Weights of a small transformer language model.
Size: 13 layers, width 128, 4 heads of 32, MLP 320 SwiGLU, vocabulary 3031, 3.24M parameters.
Architecture: RMSNorm before each block, rotary positions, no biases in attention or MLP.
Training: a variant of SOAP for these matrices, 180M tokens, 5481 steps.
Each number is 200 + 30 x the weight over its row's rms, rounded and kept within 0 to 999. Layers, rows and columns count from 0. The size before them is the row's rms in percent of the matrix's.

# gate: layer 2 MLP gate, 320x128, rms 0.2, rows 265-268, columns 0-127
# up: layer 2 MLP up, 320x128, rms 0.2, rows 265-268, columns 0-127
# down: layer 2 MLP down (transposed), 320x128, rms 0.176, rows 265-267, columns 0-127
gate265,103,189,234,205,235,147,172,144,235,204,196,168,154,182,235,179,151,216,190,162,224,161,194,203,193,229,157,162,232,203,248,189,220,246,165,242,181,226,178,154,136,216,240,233,177,169,191,228,203,164,210,224,201,164,206,178,241,194,145,200,246,176,229,242,191,248,207,196,189,232,134,157,176,229,169,222,154,207,241,197,260,203,174,229,227,247,246,224,221,197,244,147,161,207,213,202,200,157,181,222,195,187,222,187,174,192,247,227,209,228,201,244,192,220,192,233,177,167,186,239,182,221,221,224,166,183,199,174,210
up265,107,178,248,265,164,182,172,167,155,225,281,142,158,203,224,168,224,250,218,158,217,163,240,183,208,216,188,185,230,201,228,200,224,193,170,209,212,179,190,189,180,240,240,199,272,152,194,237,191,224,230,238,246,191,163,189,227,193,180,190,215,169,190,258,219,193,172,182,204,220,208,166,256,197,198,196,165,186,194,175,208,164,224,182,224,228,244,201,176,179,225,198,148,199,196,198,159,128,168,218,172,206,211,186,178,178,210,188,210,248,198,211,184,247,227,251,223,151,215,208,190,198,225,219,228,159,188,145,252
down265,105,222,179,170,211,187,132,245,144,204,194,164,201,142,214,182,217,205,201,150,156,223,185,242,196,182,176,275,214,219,167,201,186,192,171,257,202,186,241,178,210,182,231,184,223,190,190,247,194,212,207,248,208,195,195,203,239,188,165,218,210,251,193,182,141,240,175,207,203,189,177,190,197,218,247,212,216,225,208,203,174,222,257,211,244,214,175,212,205,206,243,186,191,231,196,207,206,210,157,254,156,181,207,211,211,153,269,186,162,219,187,213,139,210,225,191,240,242,227,223,199,140,161,225,172,232,257,165,138
gate266,096,176,221,218,148,217,194,188,226,180,226,221,246,219,218,167,238,200,227,241,207,157,224,269,237,228,162,237,195,196,239,194,238,217,188,201,176,232,158,203,145,184,138,172,237,160,205,224,183,194,163,190,221,211,263,161,186,226,169,181,130,245,229,175,186,262,237,198,224,210,185,198,190,220,197,150,181,202,145,192,191,183,202,224,220,225,161,166,272,230,207,214,180,212,193,145,161,205,223,170,199,182,198,264,227,226,200,158,195,162,210,158,239,163,174,173,184,206,217,172,213,184,179,196,225,174,155,179,190
up266,096,242,207,223,218,189,193,170,144,175,204,190,216,182,169,249,184,160,221,197,221,231,182,164,202,191,208,172,205,205,141,218,148,133,238,195,196,227,179,214,236,173,238,222,216,270,216,205,234,194,223,199,182,232,173,240,212,213,213,182,278,167,184,200,226,201,169,168,201,219,162,165,226,212,221,253,227,210,279,196,226,191,238,222,170,164,262,221,183,172,239,217,203,214,252,242,220,164,167,169,234,200,199,172,204,168,154,255,225,189,235,247,184,188,188,241,190,198,190,175,182,192,209,221,181,177,227,144,244
down266,096,226,196,233,175,197,221,156,208,195,178,216,272,189,229,235,167,174,184,187,235,263,203,184,212,166,202,214,197,212,160,202,156,194,174,168,152,136,210,208,206,231,191,194,253,185,204,203,223,189,195,203,153,169,167,228,236,210,159,162,223,186,194,135,200,146,217,197,176,219,187,184,218,191,198,195,227,185,235,208,221,229,208,164,240,176,212,220,158,172,213,220,174,195,216,224,191,197,161,189,202,223,183,192,268,259,130,186,176,187,295,198,242,240,238,258,172,259,248,193,167,195,208,155,211,198,196,204,177
gate267,092,209,171,171,190,196,222,177,240,275,139,216,226,231,231,224,168,230,139,213,237,211,184,194,210,133,209,197,247,193,238,184,267,201,173,187,226,228,122,186,217,222,235,211,191,220,157,188,189,219,175,178,193,196,180,175,240,147,151,202,161,201,186,166,165,179,231,198,178,222,202,195,192,236,223,225,208,235,163,237,207,243,233,190,196,221,164,177,208,236,243,176,228,205,263,247,182,237,186,199,250,143,195,169,222,187,197,214,211,196,153,223,194,203,221,171,178,184,181,190,135,206,166,164,221,189,200,174,152
up267,096,182,186,149,168,172,228,158,224,254,155,218,214,221,234,219,133,222,167,233,195,205,217,244,177,170,158,192,235,171,216,207,221,212,200,228,204,268,138,169,187,169,200,199,175,243,164,195,190,231,140,216,191,208,202,186,182,145,176,218,195,240,176,218,197,124,184,181,174,199,186,185,182,242,212,206,193,203,164,228,201,254,245,215,191,219,218,208,183,227,249,179,215,199,238,270,211,204,177,178,240,217,165,170,214,180,197,210,244,201,168,222,181,178,195,209,222,203,190,253,155,215,145,203,205,192,163,150,126
down267,097,173,212,189,159,235,218,178,151,181,178,184,202,204,134,249,199,208,231,200,199,180,187,244,216,188,206,185,212,209,134,249,181,214,289,230,165,185,234,189,217,137,211,195,176,224,181,254,193,223,215,226,204,156,238,197,216,204,241,222,223,247,175,236,214,196,151,204,215,220,136,192,190,206,185,202,194,218,195,197,209,178,201,215,215,161,232,199,187,197,182,171,176,222,157,255,191,176,236,226,221,185,240,234,139,192,159,168,256,255,204,201,200,228,193,237,185,158,251,216,200,165,194,178,235,268,168,194,255
gate268,105,200,270,235,257,234,144,171,154,213,221,181,180,249,291,194,207,220,162,244,219,146,229,183,173,266,216,203,241,249,159,223,181,192,185,209,234,200,198,202,213,217,193,203,200,199,188,255,218,227,214,143,244,192,259,161,177,173,172,180,235,193,179,168,240,268,175,178,211,179,182,195,208,207,175,222,210,209,232,185,240,218,189,185,161,198,223,237,195,188,219,193,177,220,199,162,217,182,165,178,227,189,170,186,182,229,188,201,188,147,219,201,184,172,212,177,173,210,233,154,228,196,133,224,257,211,186,228,207
up268,107,161,160,180,130,203,247,209,197,215,187,220,186,185,153,182,213,277,205,206,189,229,191,209,242,209,156,167,151,157,210,155,213,183,206,198,253,180,256,223,235,243,182,252,222,208,231,196,198,165,191,215,177,228,186,166,228,161,222,197,190,205,211,201,184,123,197,237,181,143,160,198,254,172,209,203,234,242,191,212,162,213,209,194,207,175,207,135,226,206,182,190,220,121,209,204,183,195,261,159,222,205,201,191,199,163,236,194,211,224,156,174,150,215,212,185,186,216,249,160,169,176,218,243,213,200,230,181,231